config = dict(
    intermediate_size=256,
    learning_rate=0.00456,
    final_lr_fraction=0.0,
)
Each number is 500 + 40 x the weight over its row's rms, rounded and kept within 0 to 999. Layers, rows and columns count from 0. Numbers have three digits each. The size before them is the row's rms in percent of the matrix's.

# q: layer 6 attention query, 64x64, rms 0.0708, rows 0-31, columns 0-63
# k: layer 6 attention key, 64x64, rms 0.0753, rows 0-31, columns 0-63
# v: layer 6 attention value, 64x64, rms 0.0689, rows 0-14, columns 0-63
# o: layer 6 attention output (transposed), 64x64, rms 0.155, rows 0-13, columns 0-63
q0 083:513575451562531575572477476461464493463497478544433470548462508509533519536489462488513450537594528477510511493519532442557471490564437515540529487542450528469574482516459503474439555508459511
k0 072:446463495559519531459520552476480540526535539474539523495547538589528487545562495478501467483496511539479503418472433460546595519450548490476458515579513431491490540497446468558478527509550530
q1 071:463585517540454452526453514451536468431510505477483501488484570517498545543454498482528464523498511464542560596565541537474408527491451552417486475534503536514537516503495439487463467476471464
k1 108:536585499515549598518535461533448473486456451550455478526524499470519491546537438497527489562542514501435499503534509442594477490496520512582542505534527484519577459545458549471496492542462501
q2 099:510445571510477482502429481444505485484582471539520410450507520514484555489500525478446514529584501490526489523515540458466518545538547446482519552465510585596494481470531455487431538486504528
k2 121:585449474526485567501583507550491468523446588477490521533483454470490470501517483514532517432477512529515454458566493534485510477498383542551460457516467465511446542497547489556535469485473454
q3 101:476458517562579445574441420459481468480506413515480494519495596551520535520473504497462475548500515452516568469471508507529435527501506524494554535478545470541532495483451543476440527524544544
k3 113:478556591480563530518463456489484478419495483447507436513543450521553477547535467502494499502570489486478529491498561462505477605499567461463536523553417525486517452477510483547522545462524532
q4 094:500521502547501496468482463605484462491527468414504491525453519531565498532513512514470460485451521409458502465461539434540504551527528435474540522464453407527534550488495546500476469520580473
k4 100:473455418481427466487479555496523485517493474502552489530470439498492472435457582570472549468488491552507502557508464494444411479466436502540551411501519543480508499479504514441569504474472515
q5 109:493466553537498505515546450457499502501450414537526439473525506489446550492503473537442527485504477491468508467456598419448455559503526462556526506418539463585478504523508526477476480554500558
k5 101:481520452526513459487431460564467496481557507480496510521518563594570543507526537531492536472514461492471459503513543560552424544545498562492573495533516454456478551511523529524535484456466407
q6 096:438478453529422457544601505461550520568491438557494534451519518469432538429500491504501525484469455561486503462517484499472494481482536539548501508498466499462461482499541422530500570431554503
k6 112:509458468508528528509539471548474476523517613415561489435460524524566494482563473520567540438469454453473499486515460540506531464487469566452473479519496436521506486515479507492501440496424434
q7 088:535480501505500486415533544406403507510498400476481532548426496513466582486465505509477433552518455495448531526544513531514528525509519478501559511456504541534518495510498514494476600457475521
k7 089:470525410619493502494554494483527537573508519426549450508464496501496533523524461529507454532537486515531517466486512492518519515429516491448483560544465502443480526542504587539451539571526549
q8 116:501462508510413470524503520519513514477505475457547526495551520541502539565547518513420507508520510456415458504451508463463576538497535463494557646492511516487507554423474484524507455480487509
k8 110:514502556434503537507464494458559566509517451481491580445551535474477486473480521526486482479464454485564517581477492488460458513502540515439574451543549534535510451493535533518545540395542528
q9 090:501450507532528474562436526489574482464444444462611460455497487440476503504551519473493478512464533560524453528494513523477469549523557472523526455412517511510496454492513558434505540526582503
k9 098:542481503472527524563540548594492452497533538453518484506547524543564534579510539468495484484538489508398546472476501477561525475469470501462505531544471483478474472560531515546505398419495509
q10 085:477511528430579480502528523467470531481499428548504486482517443440461523426499453563528470532551509519563496523428525389478505489514525538491461447518525515503590516461459500476468486534435511
k10 082:489415495510433499493507536550569484478521514556459499436518580608514509479542531464467468521520504510511430508599534551504462531507443503524476499527522409479489514534514441466487507524527544
q11 100:479493511567504487554473485482517522496536505480474509592470527536456481544560478437503467541498543546528470500515524543487561448435455572543463503501460517461513456509430550540476485492375451
k11 116:503486513482489457477531569494462510490455431533519472550445482416442489451506516524520462463447496457482505464500459546481429455476441458493479417447504533533506475452504516419570508587529534
q12 080:553471463556519465490421504421513505519505510483543529457498511537488538467541516522516506369484414562566562482526508509484490470515489487452491457532434452522491546482423494507420496486480494
k12 085:531512501513507545597478492470440505475589499462513471453462511476499512513529452475520529531500586472519543484491472465544496525561535447491417519563460444556546543492456512556566519438471545
q13 077:447592516477510539493500454515500476496484366455501460518492502464519492477540495489454441488445486441455373486501485498459457537503489466541511516424465519497574500555531476531530493481520493
k13 060:530517572483499490447566533444561535539492551516566517487478464475574559493436500497487566496491450567403466490494504485491512500518464506496517496473537538472470573574544501463514580548506540
q14 091:546458482486490441519547483530520430555480410537490507524515490518532565525535520523466486458525557425566466472504546508384525510509535536460457547492502476509509509505590536520494571551519527
k14 090:524494446446455557502516597463542511447495417513534516508455450520471503466506490493505449426522508457484426490567505495508435550481463454514511452444492509436421481475462443487449493550479486
q15 090:534449500480493428481426491466466418530470487495549508459477521516508492537480549535489504521489574535529530486516440470449482486485452626479478444458470519526478532499578472563515496413497463
k15 085:524588521494541544493550492505466496519483486515500531456392433582546541531461500435512463499485528544473467454521564567553484573551498466511490513551493441494503512526553509431464470460481498
q16 091:567549532484456506541435458473534460530511517446473540535497475570560466451476511495489536447482528446471473494536455521439502539415499440518523558581490448467502507457551538545485461573473498
k16 078:534471471450497467458483430434501471425454466466507495531574517488556545535529437478500474527491455527476543543502509433515461530529555464594526420481523511471455480513462453453486560469474549
q17 112:476549515431460538421441575489486471506622526425518557559513525456510541492454475520555541430487471540547522548492419536491543501511524454495505465479480522477505456473468518470507526506522499
k17 119:529443524546542570432494473511476471478505542434479479486538529521533546549573520451488452495517462539490606511504496469498535497513508429437550536587421540492476528515461505530520496470468560
q18 079:502469495553424507446549532464538464490515586469514482477555481517535519486565462494475469456452480525487498471502406501529419509512441562496451497505476462464415503462412497521514528488520423
k18 077:442489584512517564561566511499468473454483508432498511439465454458539464494576521498510522432476410495429504521467514513552549489502580479525490530441470474514494496455533539464539459533451495
q19 096:503529509486460538385485517537419463507467607447459544427489509497499527481479537449477494467448451434468470551464453530497559520473554521568534492497463503500547475475512469523545519474460500
k19 102:500578544496538516468548459457472503508535498481467458539620490533504582513527432451479530531496434546545530526478524501499500541478553516402516548559511550537521466547525517532507539469481544
q20 093:442592499511448518415568486524511510557466452435456569451453456505508482541546493529503442475446524533525473531502522502462488533463517497525468510498521435525582573441555524532489458505504519
k20 086:507545561422465466510467484480557562459454489518543510476503508487554561470495488514479526511576477477471514488498568495559467508557494561452514542463514528464485462584442568532475565540536574
q21 085:502561498442491527475530457479433476572490520527463486459486507461488523508466504465591492478414474529445529516437473596537507442500500543452537495533537446535495505474487531457539443463412529
k21 078:533468503512509460443483470534441527517581547501458501497481516542466520558510411468522545586560425521468475453521528475543510497528531507479539531549461539566579439474528494532495549509565475
q22 086:565493500474396518519528474517526525552497518482507546456468480508501527417441520547565576532457553486531444523466474450582510510483477546505555451444544555490504549475536521563506469494475458
k22 093:452529582529584523493432440545479532463564478505429495470535544490465595510509475518485546520473485534460555514456526491555519546521508439513534504566478459516515479535492443483446499485572545
q23 089:491482634426494524497480468497514532535499404510510497455525591472550513463458436499463506447539495473476489524469520483446443507535463519541563480532506518421463466503460432508485515503465482
k23 086:537572450452532540403533475552464496503508538452531556440519506541543499486517491509450453498507496535489447471541461588469527493491514473541470446521535435563439532424503457479529490478486436
q24 094:451505521479497533537548548563479472510549450488568452504496444518523470545535550535510584531484484543488531494432521477459539508511526454539560447446480452518424469469599452465473475516543469
k24 092:508492471490517498467443519514460466470461560470528448457478573500482538552457520464450435543430522504489497585472569479556483543560526501457496566526500504460467454467518531451437492422525441
q25 077:472523551519529590466544429569518499507484459523476466451541476551472483491548490497525526451538529500469602492450486517501448475492465536488447424455453503550504531614484512514526508490441515
k25 079:584458466490474483465560541509466513540468471574489556506452451471475520498481527488449548510455500539526441514543540541484513496540520513543506513501521442606527559517455501526430433542464424
q26 096:481533515562540493520468456486424482542530553483522513527508538516531450522582416495499524522489552595485535487488506446481443546434535546461554464531474473480434520467503564511517483427484442
k26 101:486531474516584481534496488462502491505542488502516454461470494481436533479420587515544483556516524555487469530600520509532442424546543513538470484495522597524567492476468500431541503473480490
q27 089:498599454557553487507422546534549474498516456432529439466501485570459494532487494553528513606500521473462439439460466486512545520529498493591484495551510519499509493512436521510464482507461501
k27 083:431465524464469432472556534535512515507462547432491510556474555408534476470449478470541462508434511503507517526474537552460482542521503421489506417401494510540480540506534466484449474516472525
q28 083:477446417525513492497455487511481524463506503439544490526514479510559496495534485495496398426536539466509499461579511548492578545518462488456464539463470487447506458503546451462564425425534494
k28 087:541521545538503523593494470458533500506474471513518484493468446493541504557439474491482461541520485444485572543515470447538501471431493452459467518535584531457480499582551543561486578533479445
q29 099:487536557533432529465582454497508498523430485506486458518536500436530465458533545544526512417464469503450448508490498501449513486497418438490536525483451515493491495446514555422560546538554547
k29 091:499538528461475527471445502505409468465510503513493543503515586526540522565532549557448535490479519418413486511472461490597529487460537487521477553478486583482445450494463505557501521511523467
q30 092:511540483532525548569575469523533419533470501488462480528441520491501545483527440477527452586545454507532469514556514416523451451559460548562505444487536459491469547516485549499448468523492516
k30 092:457521489546444428497449478515506583517474493449470490430512431463541484430508473511518556449461522531475525444484533545547500527447422509505478534396503527505460555446462501493506496512454446
q31 083:550413549457564447493484542472563528498547509544550522457483464485519536512485513564537476447484490465473508527591502497445487473520526547535508478547514529497510531545500540481472575565611497
k31 079:493526463500513450544480493528503517469425436459468471464507492557560461546573448459576447542509519497489514438455476530519502527497555559544486561442437442531498541535510567500456442520488535
v0 100:447462518459522458474511456520491454414516466486480531488559467515471507448506475451505434507515455518449445499495434485485516589494438429546496448498483508477576498540547492481444547512538596
o0 098:443433428506486573442524488520530524515505526456486500519523533445470476500546524547520480503599403572505555519534524456476513494516460429585524472538480520467528486489523469479461439501458543
v1 112:432507486505480475472503469502439475522542501492497392475524461420476487433563495532466484509519527495494464492517508462469546551459518470476468510577455559540537476492552583492538508438550591
o1 108:490473480471531504518453481545555469496538396475458508531505568523520433570498495465499366518556552498548510483551525477462477517487442510537500533541498509488487437527560536504447450536530523
v2 097:552510468454412478466495558465527506542527534507458540438530497493443498566534524542487561464476434517472498530478479462473465491527523455486526551429537473515368487525487477490492541522484419
o2 092:497498433498542499562478475498427500480559553574511490495433499501553493465527466542437559535467504505501461524417562478537544421480491566461539436529488514456545544499488447513490498449560501
v3 076:558505482561503449551565485497489480509519490535458559475531451562525469574477457443478412476541557558562501481444443490534484415490508546490555507515526490528494444511465474521471573497507542
o3 078:559490436521578527538496487493506547470428490514514481506498461496481461460521493506498583465507520503425494520512534505508496489528444491540376459471536515450466541519525498543495452436436395
v4 094:475458521465569516512489431432514488554509481451509431473470452510491479545478538549517534511602526473541482495536536565513547507449523436506542477450440492570532529471444464434520518482517558
o4 091:493546593528465486478483546589517536503491416548443538458500534462567464507520558451463534544477496466501500573456489554504559491519466493508484526510550501536525449561570468555476490470531536
v5 097:468557446497553431460456485458474497549520568460440489567486543499426519480521447558529434506492534545538530486483472482477491497485436511449567455448544469513539472548430500537479511557477546
o5 095:546450440512561550517531422466525510465403423524474521478491492443468503407510525524489489417524500553507428508438549474477503506505466461538509559423528506534510497482446491492514513514500550
v6 090:564498490471455548475488566527549537497540527520507553477556472514535505564524454502458493489489546489500509522513518451554560423484482572460560487558444473467400514510565544494495452447542460
o6 083:486510447577512496476510509466490498517493488537482487505440517532438534489498469486498500511475511456478485390580488510506473477458503593514445432572474456433481462498496579574514503527477408
v7 083:476538522553422496540476484522469553514485496426594485542510500485470554537500545464439509475440460432467541500448456509507532526524501493466522487523497496419390475418456495528503446523495513
o7 079:436467487483484599528457491505506489525561600519466481489522541524508429511474524534541447453497529476550544539515483513493443504492484546398493580489555460514450534475491493521529517439510430
v8 091:477565456563480456473521421485459471531443536459499457584466548480439492469550519607490451560468508463505487522459499468507550550451505486444518505467493488519470508474441495562552492523554521
o8 095:508461479534534527570413423514529505470450494507461503473529555528544469419471504433529481429496520478580483530445499543426471532476488517485512600508533512499483496467440472481522537505549553
v9 096:457525552482404490462522514501479503467510516497535505547496539478563536501516521516468491550443490469504460530487487485572459473570472496477505474434617488469506569427431439502545554521542458
o9 092:569493521530508485506485419435438546510545574497456471417473507566502523503509508417480535424512529491479506476525538471432475484519487531531540552497484542524484507464454386495497537468502450
v10 144:481496550512378448508469571512518579519553517475531550487589535516571536547427551518456536455453455483495553524437516509506498516527476450492544505492503553461473514476546470487493468474478507
o10 129:509430482443520502520463514466438537527572617623455535492510507500472493530516504527494502513493545564550555464528473509517559489512512575474486476521569517498443477501482492551515495443456480
v11 080:455493484493475511522460381507435462549491530493545458532474462527465570496520568522461632469496491464535535490500511462522508525512532526490480517443412502565438491481452557508490509499494509
o11 080:443532505431481525539461559578486440494542450479465539436505523538594452471436487463518444466535579475548506548452486489521488502490472520422438559537547494506507518492474458527484527524508515
v12 093:565543461452511512438511476493510511529522521557550507547436550438449516497525556538472459490497536517429486537518543430487568516466518499494481418471442511564546508607548459511497465506512505
o12 099:455462512558508430496466513521440435497404494531516510513553530539508497429540511503591451517489538465546493429479533515539520513485479533455581503499501493519545484471415508479474499599532489
v13 094:511451497566590467547472448480426543457488473541506488524482526593566483535416511542539476463444542523495466471500471451490428458523468476548469515562527567513530532499491539478503495517510553
o13 095:527500476396552504517521533481538449484506471509530472410574485460483443512461503447478506491491449524478504481489452527530493544559488392537522413469527450538471466504483459444530524518446455
v14 092:534472526505553511514478489472466467482505439461465476516450561508534433538515510445540431474513497575533486459492488524423452468468545426508425442437527524568469544562473519506464518469468562